Weights of a small GPT-style language model, trained from scratch on English Wikipedia: MLP 1536 GELU, LayerNorm before each block.
Each number is 128 + 24 x the weight over the matrix's rms, rounded and kept within 0 to 255. Layers, rows and columns count from 0. Numbers have three digits each.

# layer 10 MLP up, 1536x384, rms 0.202, rows 998-1070, columns 0-95
094136131081130173122120085113126114119080112168091145130126124144125169142158111148124138141186125109136148115144127152140150151121145111129099110106128098076122115142141116126127155106118159118122147122141143126129155134114152184125123118155109146141129174074148133111118132151110114133
099126134113127123114143150168155169139123123110134142165127110121079123147147094158151145176111127126085122148159162101122153134121121123113129141130146127131117160111157142097142135159127161154158174120106144138124137084126125179102095116131118140123157125082154136129082105143123130144
142167129110113111133110181136083061118115083139176132153122147132121125127154176094110110122127132185138149116143114080136155117129117126155070098141139138114135144129097143118147138160155141100115114146097140144117130151189159110119153114154113087119105098151124169083159137149147113134
129082129132113131140157121108127161097109145137091109171134117119118148144129143097150132119131104141185147141098151149109130121143140126125119096136137135160093068089103142107134124125150136134125118116145133135120145113145154128140117167148218121136187132140148146094145132161153184101
195110124119128085149174096144129154160119113189140098150120117081108091110115086146138078102132144162126115124141117160159108170111168132152141129130141126124111106158156175123145156108179123141113126086136130133115129138108131125096129110124146137126149144117168130142123156125131127113
119090119097144137163089164182098126108126146148133102133138139099125163130114127165118167151125164140159139092121133165097122133135114056160117210083071081121085135156162099133154108153127149150167139108116125164127142085157119131125142123127134152147080133106128132190148148152119143112
125154126107119176132132125104112102134103157141125111175072098109137150092118122133121153137126179153140141122108106118173110089106115186084195098137102167126119102150186104131165126136182125113149098100129157172136122127158132079153150145157083119103111144154141132140093109138156141108
152151123141108113138119116150123104120099138149093133112137131124098159115136120155146154125109131113090110130106123129142148116120130131132174135138138121144102146119136158101118097126146149076137148160117113117142120157123057075151130075135123126126132136093104123124126154129165085133
105189168117149141149104107106088151095147138137106157116137161106098129140120136103145131125094125187125138158097120146123093164139160119120159117159180117131171125135149105085112123115132152168105144151119112117110116158126148121150128162155131136155133153138097118154131099111131151149
139111098130095162079140110134116115136126129138135115165123162100156126128098094073090121141160111105074164147135153141151141130156116134155144156171112137077101116173132127108065163117100140100112137117108106167168043140089152131108115122150127147135127109129176144103161157094142117166
119179149116150091137124135153097120113125179138133120169166157108146093106106143136155148136123093132114122120114134117129159146114115139103147091144113120139127149104138159130141162125092152088113141122130070136152104136077081153071121126110094145140136106146118113164125091103110137105
115137128131171147118154150135134133135122086145167146115130128096151111163099118137123106146129117151107116143123129144145138120132138125145130129116124142167128106122160183123086148133129109142114096138134114166098111142159147114140087116136124116127168118128144122115147136158165129142
150116086138140101105113119137120091082123131128150079140170179112141169159068100116156171138129119146075103154170138155156163107121102113131124148134128171143168067136159119075135121166110109158124137133154102134128100150123119097136126120153134146112138095136112121140116103148129103097
124110100181095187153109127126126126115157134139138114131113099113134145135121152140107126123118118163137135146140135133146141090160107098151128164094111072158140111123127117099133132102149134144130157131098091137115084119133094153154127137140153132152158100146105148122104157119152111130
146123094123139105176080147122144161113123129121090139111122173098119105084109162111130128095116061138126116134127105151135125142133140103133103143148082104133146146111144133129088125123161169106098104122129117146089117121111137126128135128128127158119142142137134122144140097167104133150
142131129169100090102167102110143091110177103107128153130126151120060157114114130126141189175155157138129104129169145171123122128143125085124166143137128111159183164151112103100138072133133110115102117102168167125073138151153097177103136118154119147114116100114158101160182121095128132135
133128124112122156145092124129170127123095147114124082157136145147148129139099122133153107114154147142141109093112126132104136153120111138149110122138200117096150093142138144125138146109134161116139134174157157132113137129102169117135156131120177116069108078165124121125134186184161100133
135198120150139164122111117081106086166177151079104113135138117104132089109161096116123137139111091146144133087082085107162143120171162123119110121129146125115135132114169111122088123109103130095083176100176204175126141168081104117128179120153098109110152094080145068151122129142133162136
105122089104147107144127090126144151136095085122128137146117108126144120134121128139132126152131116125095156116107156123176105129149106091110128141131121174173142131114102125146135112143124143148100116141166122112139114150137089116115131130160117120172125093109156135156135167094158099120
167109106107154082141120082136137118120160120132139148139098115133117143140100177150147121117131133152129114134120111081099107123103137081138116141115125127114120059167100155135137170098167124145078095131150119067142116115162108152126097133121157116093121124125110162148167146127140103115
100167151141099078110133092152126118119117134108119091163128128114133132156162101123103097148111132133118133126135129121146099150159119131177125141122100147148138137179133116143154094141120111150116131113098116115145162158138119120145129135086128144138153098125126125133145128101119135139
115131164100146150150172101113145152135113135106076078157067121139165141103124157166143168181169195170076140176136123145115124112094155110103114136129151082126139091135130171099115102151141109155121160127167136095099105100107141087173174110151151175126133149093127153120161134103121102149
115101171160131134181099173139109160135094115111104130124137145118124106108114133094124152154146096129105149082095147137157126128155097106134162128130157157157148119145099156113129141108113159110135107156136138165108128144113139130090108101107124112119116100156132076138169167146131117140
118117125102159118079102179111111132133134121129104174104114151063128112103133143178146150131138150142137128120068112178129119104098129129131081097135112140173135093175142158165084137132158146103148136138114123105161122122125096110118163139111097112127146167130104092072171168107110125136
122133150074105141122115070139112139134116084141086116103167174147115138175131154126139152154119168142120134118091105152117114136089142111116116145126109123107091127133112115116093162154111142115122111131150106125121137162107129114127163105134166139152168109126140108157120149146155144051
157160138105107118184146086145164137139129123077145126132110121103148154151152134135125106123135137097122143160127133127114124152163088122097125132150146163165128124152149121141158106119139106137145120090136070098162128113145129111149115128120117099146159172128124079143114119143158140163
114101124125135096147152143118129139175108146101116171168146086121162131105080130162150141150116122141124113102159113149127131127139146128146108134147141111157114121183090142097152147179104124148138123135102123138182112143098126105114111130122124149140128109096094096099090118136089127167
144131141109156132155064064125152126150139090105143139115160106096122108152141135090104123150079149172109125131121131107140168127108142147160188133129110141141165166138093122096095130113148134137133124144127147113115120171109112159169154128156117128150135091097126103175139128147132170160
119139125138154141162086144136105154124122090154146125152162108121120129161094133125120137139122132131146140125138137101141127103119097118149134106124110142106156111157170141181122115142113161141117094139160147148105161121119101106138100124141144109131100147135090135120132072117089116155
140094139096159157105123114109135113099179153150162123163136124140104132112166086128122131135128112114149162097138125111140140145145144100142147144156133127149099154127128147119174111160151124163121061131141154152150125082154113134110129102139139103171135113133163144132171133096134115132
144163114095133114132129100122082113105121136139136123130145135129076163099100108141144121139111107079114145133097141175093124143122099125156133129128197093153136161115126124134102159067154135128097142078135136129118126152123120110121162082138116115121171174143137158147110105158104119105
146154152103131133099094073129115140142147126115115103134124106102111130138180152141089122124117124097120120172149150107117138117125152088169133108135148113148167132128140160155176135144151161120099128089098075129128084145104144099109146165152119113136121154136152105155138154131161108114
103117167079151131138113133112134114090157111140134074085132120092139125149111147128098107124127094093116118131114147110095140092123122086122108138139139122169096112121114108125135099141128107113098116140107115099161142103128101135099087141127093123086099162092101159165162106129118143124
128100095139102043128107143120156067156081075140117122147137113128149134099108120139079144187102142111115155112080095138082145097099146105152167151151096156112110158137083106071143163092127123191127130130133153151136136120086124136141109099101143132161142099092128132165146134128168159095
123109121091122139166099094117155129108186115148147109152130121116112109175145100139120098118122143146091144129135110119138174138143117145108145119119094162128127099147123132144058076127104103128133143150128122177142094099109117116168105143131140162102103136125192150092144149127100148127
183157099102146137121101114131104106109115142128173093117135130122137081105135111134101147110151109121129156117133172133179119143116128071125138109117137139106127131119135159136126131144127134122132142113131122128118096089168117110160124124133113103144138104136157091177127150125161126099
129117156076127096126124138143137076154144120158117105145123111147121127147121121111101165168109117092133121123106161105113119085116105099093163132128134134145127157127152092135154138109155167182127096126122135149156132140175144145134138105110125147177112140124089110104142081126067132153
138099163118128107118134098133095104145117134112125110148102120105158141142109150114122120118123137116128112077121149136133119150134092112130151133102162105130106167132125106127107098165104104141172116146126137166136112143125129108145183123128130130118160108133101075139153142112123113110
128155147135164172101117138112113156105119152169131114099118133115134178166090138112189115113136146091106151163179182122165109167150122143135146082106136155143126084115126146146140172106157130137144122169125126141075160128144140172110122123121116109132156189046138079151132180160093095108
122147109117080151110163112176143156159110116174120142089124119130114144147147126176111122157113127107133116069119129094140116139114107133125157105187115152162146118139129142142129153144123098140136116078129095131130121120098131122120161158129104118136144110122099115168148149105106128130
146129128095112148119118040121129097094136134131125135143114132147121158085126116136117167129119113090134153168112101130150089138092099139141152118170144095123147135106117127146140147123168136110125110089138150115172135121156134091132168126155123102135140114106130063079171168092137147152
116129133101089143134118132118128156198169164096107135112129114120133153144136130139128095121147085135111145145133145072139110122139116119139088135096153126140155136166121085108121134120144113128112152172162137147153092122156179145171110154090120094123154130126129141122089104102110141133
108159122102143097144111099123093159165121095165143132151121126139125138141142127132073101145125148143145095115109115148135094144112161167103134132092112148102123122159119136116148117117130119089152107147145098156160151110127127119113109174113120155130140087149098178144136131133130165155
151108143117119146191106118115136150123135155205149116114146145088095133127133100127126113130123146139108102129123123125116079130128118119131152161148163145134143145118152106109107120166138161089087127072123121151136108138173122119126119166120145130096119146134130133142164094142122130153
165105126149109088139124122097110149127167111128119088132114137123123143154106098121135129164185141136142143118118162110147117162154109119122090107141137142164099151153153081177152103154134146120131127131097125165131164094101166153171104134128116100162161148088093139108159111155108117136
117127170173201139103132124132135134089179172123178122112097140138143176109119136140127124118148141127134119135130119136110121177115126123103129149183147070123127106100100134133084129126139108086135137135152112125159098126110099136115167165150161112105149104135082144100109101119134150133
121112122076107127135154113142126101152143068104144141136166155107118154141109112152149122131134120098134137195079111149099114117108103123154163099119108188153125119137143107136174133126144159131101112131114133156132127132179159080123178109115114157145085148116178122149117162123126135127
157124136095139122131120138122204135176133115124138103159127132098164151114148115147180112049117131127167115116113116147144148145125130136125145101116130151099158115116183090141136132109164139135171078138126093119107134086164170124139125163097126138102147094147115099115088100147131117123
127120103144131146110155131169085108171104145098136112144145103092106102120107146115150127116146136124126104109169172130055165135092131158086112140157164126129122155158105160142089121116124084173113157105142098131100158088137157169164161137144117102161140099146108111137153103120152151134
129140072155152124113150144147187103086147125159134146130136138086131179132131167129168117123120102147165108131146111122099121136136119168131106157097167113157140105123155125091126143139101101111102077111104124151140110102107097148157136113110152185159109141110181141121121153142135157088
105127128152113152141178150125101121125108172116137112104074106116109126122099172163161135139160092077160163067098104149172112119161162131143100111125142145140142133119131095152150117126129211136156115112133099104108144115146135158116108101154138119140126159135119124122105110139192152137
144141110129150126115088160114116140126131145142166141139090144119089099100127131126121116152107137167140111186145117108150109164067096147112174130132067115156145123114116150121120139139175103147154104099147136118102150116129156112147196151128181113148133113138149186097121143116082163157
120117147117141101181121113157119140147117125124118111073148147137140137132101162113085155123113154117163059108069169074160162106092091116153133135162150093132113126129148099122109119123134097157187103121119119117127115134040139134117133084138066149110149126143114136164124171105162159159
101112071067150143143167136147148100130166115126082139114137121103110120102138138133162115079119114127111125137105148134087115152093140131118160122153154152185132160097117135110150137155163136111120104114135159134115156130118152144120118095148106141141114126133142114110137153134103147130
097100110136109155080127149148166149134080133131115132112137071151186118138140128156160141097100105152102110133101097122091101123126127118151195142129114111151101127116064130120125136102098160183155081159125117152156134120133164121087120129138142111173116152147127123108131158067077127132
125128071140130079157131153085126151110173123120095173128135116152116108126078145124126139112134154175174110146121100105132162123132108127145140131137108123106125119095121077144100146112150142094128140149081168121136139138129143076156148081091140157158093169114105125152137103123129160151
149134079106131116157109185097083141106127119163092150075135128137148173134153138121162149157146157096147091101144130185125154124118108140179152108088137150155085146133139111133133100100110120118099131143158125100116133153107104128151143163131125101096127099113112119132118085126092144169
152117157151155127117105143109107115162151111149095082127101165152122089148104093092135146137144102119116119130093132149147115140154140126043126128129106130140112103193105106115122125087120155111110099143116099135104100172085121134146119166154105149134145126099127117164149102096117143135
110159167163106142154103114120131113104136145145074147151093077125125118069114132162145104153122100115136170198127152087068146146134164146119124153163112122186096145134123075168127132146100163115126108171127089118131130104134126105128098093106163138147114110131107124128145102122113172132
136149161138112155102119133168107138102134144119141087178143181121142118088135108148136086140076154117136100141138148113160111158175133093163153170134097138089166120143151128147136160107131155125136095142155152166181111132142091109121168154167132122109119144081125154132158125092137062159
139151085152151126164138147138061097119109121140122152108117110125113163135135112163169091163079103132091138133094157087136101106133127146116142160142156179175115162174114122099142141127126135198145142132118159126136123142112159150106149117114128113165144083099112122146135160138132108189
125126118159126133142131118138064125152155105099109097092174154136087109145140134132149088118174092147117146141155139116139104115136153140094115124141077157168181134128131117132109119109099127133097116181133092160178151129129103135137090163158109132163122149133158158127130125094119123082
148126169133129132119135121098101166144123127079123114099108120111147127123158125122094124131140141114115162124119137168145169117123158111105143115121110152151102124113135157136102085089112132148151090084130122061112156100145144108113150107140128115105135143167135131123124132125139132128
125123142114129150136127134138135134184136160133075112164152119156136156152134157162166118166089156141134142107141173147133140139145115126100156137128110156114151099130135139164132118140183133100129150137134148133124155124135102130092137154121103147118132147078111111129095084142122133132
111147151131137125082147103122116090106163098132123094128101139145111139163129133108140099065152115146144144128115141149157129137158113065169117146115116146127115115111143147127130121123136170085127122139136129154121183111109115114117149145152097122148106143158177073114150145099074156107
124123155131130131156127159149144173122123097132112127145121143119114137130115134136095129115153116096110145098104120125088155134107136151158126147152131125102151129130109123099125170158118096133135160136119132132114104124149186145133113123106097169059118106142129107118160152142098119137
152100105094198125154122134173108098087101119151106086139129124137142139113125124103101152125199121112158125150157117101170122146104140122103098111113135109130136098111138159096113139133114115136113133129075120119119161150100144151159095132153103118123116153137117168161118135108153146092
093116105160095143119143126157143138190132133134130095149106133116088112139148137132158133139130126167123109104136124111114083118106093148138117147124128104160140160082070077142074173102111154120129107121196108154114128126137141121099129157136106139138144084133134121114112144114158144056
111090115145117119085130144123119149112118097106149120148119132121171144142132120143114131124113139096118149140109152159101109177086125138141137125119158123138121134128147158065146121107147147141132095114171097092143148164172110155126139158092124117129152136140159086124140138135136131110
120145129109112157118143101109142178123104200117109118132144146161100135130134116142077133143102132103129194100122109170116154126136121118158167145151127109101146129181100096092106118165144124148095133134128125147116116119132129118141101084143122109138120105132152149087116139101100176120
133097085116098103175129116120156172085164110140141152126128164150149156142118165127105122127138126114184137111162117157136096137138103110143140159125162151089135123152097170128129203118136135179149131122148105100128126158133137140100127123119111120100135108117139106111105132122126103123
148092109117121142163153124186127121143118135133150123161116135129133106117115112121069129107114104131127134097153142145153156105117093123137138152149134134121123109132110132147105140140132139137138117127132169126097106134068108173134126131120091130132129122086098111125069157147140140099
113136183148116081066120152138115174103159087129109144192149172166154153194112131113125112141140140148093126123141126131127121115136147153118127121134097112094125137135145111114148134129096100136112074109104124139095111138130145151094174126110127103144170135105147130165135174107108171144
# layer 10 MLP down (transposed), 1536x384, rms 0.205, rows 998-1069, columns 0-95
132128117144133105109133124123120127134147131113162132115121145132114128117118141100118161108117127110134102114108121107143124156111107130147130115117114125123132098109109115122111119147168111102139144131128109124126067123086086121102143107145108123137136092166126123143133133113134129128
168208124130101100112126153078122165158099110135166142183084134185104127119106122091101155150106102075122087163171137141112117109113127126113128078132138132110146157149147130140132102106111141136091119120122114098096102150153093096112099105163215098072122107124133157150108145133173091126
100097154125097158110071156092121147130083161121153112131151132145133158136127126072099084132118158134094181134159108088107167169110092121124144144140150094143183148150126134161142088115126106092124116103110139134149136115130134122116133138147118167073082119146097146111108086114140130098
140153132122113157112117156122131116097089107092092111141160148089144072118147153080135127157150132091190105155185145143114138137150098115108095093146076169144121149101077126147095157126119128140142112138121122118129090153111114139088151139191175127181161122182136178132135085168140186094
079114098086145138100152135149120155137094139139129125128115090094107145140141123159115134124130146108129084158140137110170184172118133086140132122121128133136132134115129110111109151125133130134144124120118156074137144114141135140105137137134148104157088150111125091143139127128081129147
092183076146067121142112123154144118167152091133131110125151129132138139119087081110154135168117171133119160137112161150113114101149115103117125144137071128123119156173130132135108118151144134116122111150150157097173104156105059132135190090140107132119107156109141123198142117102108144142
155125095098143119129149111110101147114088153092087084123110143124134154056109126141121147170050177097144137143124098141147113142095113138145173120148104139169153101101116098119133124152106100112132155097122096154139129134140145141125130066112105125131159096116118114064149135118187110081
099134159153112133136142133137100120133106074111141093141131110130119118141135131116168135096115139111151122116111093129173123147146058079115120115120126138111146145128101143156089112145086138116153149114124119087113085140134118145095119149114121105159150108123088113144130110128101143123
100141156142143110145096126120067162146137138122103132114168125163147136105121131122143152118132080159087206121157112107090114176095153124126156139127121134165146114105080118119098121131150105158116103092100093104100121136142134109083094144131166112132156140147060108128136143126160115125
144151145126102095093151109148129134114064142196136118152120107129139132173155121127135119124119102092110068168115134152150146067136142154064105124116187110133078151127118120093135111149138116126097132141122150105177108072092081065144141123111116150168152088102129118133117124116137079140
098127147129095097124089142113104104161112127096145132135150093122110105127101153138143147137148118126097142147160150131118084142157121119138112111149149142094136142143137116180114164158121123138160120143113113138087143130141133129093106133098135114123129087134098140141113161153141105127
117121160121102104162129122155117134102146141143159133103124141159120142129142109120075136113061118124159116096086146120092092127104109111114070143090134128079127119079149110109137127095188156152139114137147126091121130123138102147147121127138129094139136132160113093149105144058117144086
101104106113098131082163136117117158133158139087135098104119058109142152153116111151101138152140177138117146109118132123117097115130082101095100137086114115129106162130100119075111113118050129111175130145099142130129127109127121146102068109127132128170126124118108136145135107138112120083
133086117096141148151144161115128138117122115104107143137133124093150135162106108133095053118058134125145161107122134095131091132168125139116114088124136121106116105114120129103122140126147127167144175108155128141097103078123150164104138110103139148115131138153114151127102134101120146114
115170167092121150120173096167121141136147148146160110148159090129136122120110111127168114161130135156113138149178139131135106128121105133115138123110141132139098091145102137127114128132109112164105123119085143129134163119095095151108165147162128112114143132138168111104130098152121108159
160144119097116122143134125083159165064145126140095174111149166129148104129105120158156145129139123120137101166156121129103108119108145134151142181154110114124107108165222130138107127121119153122114125073128091122158147134124146126114179130111107116122118164111145111137150072116151134124
138108102142160144108116105106152122127121161114147124143122127070115114152134142138086169149088110112131127124100078122106123093108123134149130140168142124129134098100118122132115099149123161111123129120096073201148118103136144089092105121124128153101113123115136117106165126137153108113
112132128140084102180140096164099127173157160109117114132159108092107101126136146159170058138101138133168105084106098137140071083169119112137083104083110157076151095112152119095163109123134076105113154105105152152124131121084125127124177094126173123097135127124176120175131152110111129156
164144131120119107103118135129128136126124109132129147107108129136098118137120142114095130126121142140118142145139129168135151141160154128160152146165099168129121103108143106122106109101136165167130128124118103108158131109152110110098078067119118132130117119116153097133143112132141147135
090098110147159151137162157123108160100144094121125124143137079132172131102111126095107117103108135110118170136128117118085094103133122095128082137120122122167136099143126115123097126126112080119103149101144081168132130150082098134100145110161075136124126157137135116120117090146147145085
088122098111130170161102115174167145146139157153078127117150123123092117146130151187184124129106130122133098149097116179115143111083159076147127123159081119102163139125144120145161091104111139122125150137105142160141177094133122110177131114117137145142119151071133135061112102125088143136
116116153064129141090136181170119116119107153178172122136088157145125145122142119103150096157088132145113136151095127127129121117160089100144129140100106125127130159096127134113166080153088105133153107113110125139153084086132148137124135131100138155098119150072142125110133137164142078103
159108144118112095143163097108139108109089158123131113134109115094129102111140113078087112111117153126081103116085138177107159118142130151156144160159111128138062107145140083107129107140124156157101143089065142133160154106115110087103094142103108117159121097182140140135101097148110121149
152142121115128123108129115102130111129104128159136113111126106154122096151123115071144184105109155101146120118166137090123131135168121140111132146107145112115127153108114122138125137134116106152130112100132115132125095137110118125100149106134116099136126105097125141163084121123098117116
125127132138138123160134133137136109099126130142136136151111145143145135121092121118140150123132142122116133144130118098125107130120056131125127132118115131104137124107130153142144128142162127103125110121119163119087145126129129141139125152128113109142112111150109115121120130133125111135
112136142147128119137125082090181139123106120118110119135092150161111129110132113112155093108109113104101114148154114126141169113109134126101107080111152136121103094123162122151160125111128104101126139097109106110166112153128170122160100128125123113103138112123110124160104118125136147093
117088117132092093135158118117178099114152125143111117111151107109137117122137109126124163157134087124138115165119099086132084124092134143102163108185144143124103100132141113166103110125122123094130139139091146107131116137137123124128128142143141101092159154120148124162147142112109128118
115129129123148172133097112161110154114138127177113159145148101151098117184177132135123118110104131142121173164114111157145168155134104109143138115113110178120129102118109108112118100135156147181126114117131163151145140132111126100124119108141129129112122151082146119116096105131157161083
136151086198116075104094098111112095077128122151108131092127128156115119119160133119130159136131161086137149143146120171128137138147120139168124132112130090151125122088139090112103137147103123142108134127139138123133086157110162086112131103093110137146119092145108122116136143124114104110
147118140118129183159141079135123098104100134143120132133079152114149107153109168093139126095082143115109139105127168100115144100129088158153119140162112126133123146102173136164080126134127144128138133161108125143110130142170164124158154185104112104120151118106100164122105127092169130127
135146132113121142114066118105114142149079112151130134137154105160118159093104138132103121100089147135110082110125087120132139147136130136135122181111145112133161122177127111190096158186118123127116128143161077119109151137132110110133129122137089137123128106099108130119124093156125107156
102109112086088094121132132122111120131156128135109134102106122137114129148099159174134117168108143166139091089127160143117133110133160117163094106134101130099127126089169130113124138140129122148178102118141099102105173114122144093080147151152103109081102149130162171151120152100168092133
156118111158127164101095105141129135120093165141128144120141114137123148126134107110117185097110134099128150163158129122159105108134157123121132098094095139115116140135154106155119106137135124143114146122130123151119127154103143135122113105155148153125124152136119100083088138159146101110
146092071154147149161142133116146118071160130121136122117117139168133146103138094117127169117133126121080188150147085105182132037147154130118103155156105142132131154134086093124143141107112148143131084119098177116113146113079135103132163133138105113133097122115134091215157136115138117106
138137139106095114146115113121078164147119103122160145121106147072115141127109163113123122112131113101136170101139099154091145101127182153181091110098119104101124106168161155116128142114141164125085135082141093123104131133192127117107165134119100150088145166125127095140117131112139088127
100150112142136102142201149111129122125139116120128127115102142113096186157092115124170129137142091122123139151107130142114117091124086142115108137138112129118097144145097107120136124100140091143145124132145097137130123145110153104127166152106130132106139096144124131144122106134111114130
150132110112116110115120149131127131149113104082118093093149136170184108133090075142117083093156129122095182131075104155135153112121097113135122158129092133120131129138136127101161147131108150106175109102143113104112099113174136133144151089109175163133146075126115085111115097101098107185
100094101151143138138161120125137095123145150155144122145112108122130123150125147130130088119139085154185087133130142169124165129098109090145117114151128107079106129147123154114082123125152119128121115089112128108139131092165150086137115160100064141119131101125122134122120123171121154160
148111115078101109098116115147138137155124136084132087148133116084115110114101133120108137130123137160116138118140087118028157117102124079120132141148101132141122130100146138100157108145173117075137122101177114104155095133104127104136145092074148099135127122095141090156152134168098142141
137134134136138143171115120145122095077081127180125176170194142082115106133160177143123114090148131097101106115142118110168120128107190087147118133143151145128095120072116196146120138149082142114131181125122136123166112131129087106152130111152146141115108110122119106066094127106136124101
122083145125110085111133136163108096094101149136113153121087104118130085115117110129169156141102148127122131158113104084156134134127120125148146097094125158113144118132162107176117118152103130116117117121094091109168111105085103129157177152109120125127097109111091155185137077125127095160
145103117121110097140124158166138129125115123144131104141117135114129090107139126149129138084109113091146181126111127139135103109099088150139110140116132137146133113139148105138113114120101099131128142175110126140149132168153171151141130128111118131136144113096193134103105141160148166107
163128087097109113140114118142144124137119173123092128112079117161160119137138090102098107096122165123117141147108145143133116125109113141109162113116116125125121158137138139163163150133116132091114125141113163133129113118084134173124106132141164129111139117154144125128109093138113119143
132149084162153128132108063133125142094134183139106122116115143110132122152083128105134116143111116154134144167158113106134105140092123100067137120144121177120126118148136093162162121093121128116121112116064165104149123091136077141158120154117130117150143155128113097130149153114121100132
142114094069119078165129142105152140117128123137101046116125132097126081139119144113161122183129080084142165106149119125161169143107141162139150114074143131128165136118110107091134106085157118142146088162180116121141094117126126120168141147148170123120188148104180144133092132092135145105
062158146133152089147111143170143138117096137153099158135089105152129115120091097113139114085110141127152104134135116145105156099148141142127121099133163102094086145075114134089121109109119142108114101170113156152161099120123095124123140096107178124149098087105171132115107134091099075141
142130103122069125116130109118151188157126113117154175157081115131112112129126144103131135098153134123109127130147136129133157171135133144153129084101074096087162123125120120127077122109160176150155069108111139133145131138115129125135098132160105094132155158094128093112096126125161149107
143123129127110113165106119118088119146086163147124101123136116111143108136161130171137119135141093119167120130165127096163111095079117124136170141130138101134058148136168165126109162130120131102124129120132061133089106062156159158148106117129146114123134136166080129185144141141157097116
153156139167099140126131130154165182163079109108127139102147124147139111139148094129100189120120137140151142129138154134142100129100091070124172107133134104108160150157126133169081102115114094112151138151079110091074106105127125125162144125143165062122109102151179094125116120117134151161
122111136129118130151153138126130155124132138111108138133143094133142101101121171099108130109111133127094140120125124123141112167118133130140109107133114139112134134123137103158135102135173132084095143163122132153139135140127131121134124140139146150085149108132111108110111089125128097139
125136145093098145063106111150096096069151136164098148121145139107114144089138103124063108098123159143121133129124111153132103154113108147129170124110123144113159104158145119116085147137131137085091102097126149121109193108126147150169117102070131142153109145100109159116112101126155138151
125104101101106172083118139107118141128115109120124121166130155144125161114136135130136186099104137113145132114121100120125108101133164114137085124121090103108110107147126111132142113131178140103121123140128133132122154129149125132136149093151118137114122164141143158151141135106124103092
116094112131089134185119140137142140094161124086178153111166119135167145139186139168100130120120149117142121087148137139144124104116110140091111135117106159085145110135113127120092118131089085103141139125152093180103148124176162147114129104117132079157123126118104098165118118172113175120
158126094119148158153104105123109086118135139090117108161121124113106174133128101112149153084136104111125125127113125094173134124135104110177098130138166134126166158159150135131086115131157182090134112105166149134109079170100119117091108129127140094099179138114132126176123126120079174096
109131111151104108109173183113145155111085074121120140113156114174110096117165123128114147110125106081081090134103086128100102115109130071117099099112117082146166130146128111107147097116130155146130186141106116144124126131132125117113118151096139101123128087131097124082106144085128162128
127122129132119148108146138147119102163127114156171093131134117133131122098156134151131109142131123106096159116121139145120123127109124132133127133130136147127140136114136111103138089149157111144114106134132116152144128132126099144111162141144113119094141134140138124111109133147151134116
113141135112134131105132125128110147089105108100175134129152152139119138109149159133103137162134115125094145120161118104116086139099161108135078136109123117115159119147114122094086140098144137115128177108110107120151135132118148147128125104165110123113123125148118113115093155099131128129
139158150150134113112126123161124115129105146091151115165092087136115134127128102129177156116144143152128161102161096140131119114101130145128123142118132118100134114128135097105115157141116132137146116099081096136107125126126126115123149121124114083135120149128119100131130104115132149136
124089160124141053141103159113129156130138143143088139135107136151118109122143082148107125101155108070142125126112140142099120138110150144123134117132142130089105098109098132119088130108082082117148187160152131143101131123136134129142144093147130129173134121149133110108084121107126104131
115126091057148099123123169126131163121112148139120097067118130167181136098178139146107067145133157159146166131122150097204124110115115125077153139077104105137109157129120134157148171119183141152144130177109130146148162159155136161092114120170086114117148144105123106127135118159127148141
142118126117171107102121101098134128144152121136116120093136160123112084136095084122166126128155123164175116150113123164146132151133130145129136144065111127126112131145167098138159137161139124140127140120147090126113144070130091122159111066136146133134108151144149150124119129101168105141
144130103098102108108133098130127156082107171182082165091095110150128132098138083148127158161155114125097139140170150154133132119117119142150127155100143110132118148092103146129119126143161115122122114126103148097142124117118165143102146176147150150132155178118102080128083133095143092156
117184107097111082113130078137110122138152146164128124114084070126132112107103094137084065116137140158139170124132115096110073163097138146136079116099147115100149114119106111098135150173120128104131109082138113169135053099097126110101094118138128156128094139109135134151141154134093144094
123138139134183102114156135179096112155117100151126117152098154122115140116160122159157123115135142152100131111202159117139117136129083158098116138112153077121142126115118105086138127094138140087123103101130098101117127129125141125100150085124107119145081095178159116153116108121165147103
099087118155121086135112158123171138096149131127156147172153098164090142139170087130124107130129151105137104125121096156153128129156127119172136149111133150119163138138097107128036101090113128099079136157131127103127178087153119125170113149142096137159052163158145142154177131159148129125
152117121114144121123161130144141093105138155126126130127116092136116133139166142119138125110127106129119108165137162152150140099121112100115142134142085120146098116134112086159127142114132116132166088131156159127152138131142121123081150151142142133129150169138136140117116131138163145144
091149095135141120119146147114104118112161110142107119132161130147153186134176159135120139148121106119111136151090090108081139150144137165126137092118146099125160102115147100111120104126085127123116125115101117143088122128141152114149083129113139117121084150149145139192160157121145136112
109111108133104120130131102111149142136144094132139132094087087129143122148133118109140139146170091152096127117168145182160123107118094151128090120161139120097169097101114160140117112136130099115134113120117144123132118107149183140155106118118155119131078119102136129155147112094162117129
151117145110086112092075112153172093125118112147097129095130117136162132113097112136116139135149132091165143122137114133105103141151101139127114125153117113152135112109138192110139144132132119139102104107136111105136110134097140148116144120100128127140129083121114136107147113102129119161
156117104108126155122156125111153115136140141128165129115157175104140111161132136104077105124108098133139091138120164105122144103058151112125074188116098100148106070123122117118082103145115129107181176161120163140144157122166119108106145148149116131114138115147097124126118118116177134126
163138109106131122144129104101104107148132131118099160133110122115140130098126140118139119064180123130136145147119150106141162146154143113151148146174145149139121109149124125105087137129114125122119099124143155114095124102122149178146107147152132078099153122174130129133133112142086160147
140120149121112113097093111119102117115098146166110131144145122122142101133101110076152093193107146131120143140095088085074164115119129141122127122142106136093136148119126123150156084121120141082093089088132138106131115095131148125134095066104128108117089104144117168138151120100168101113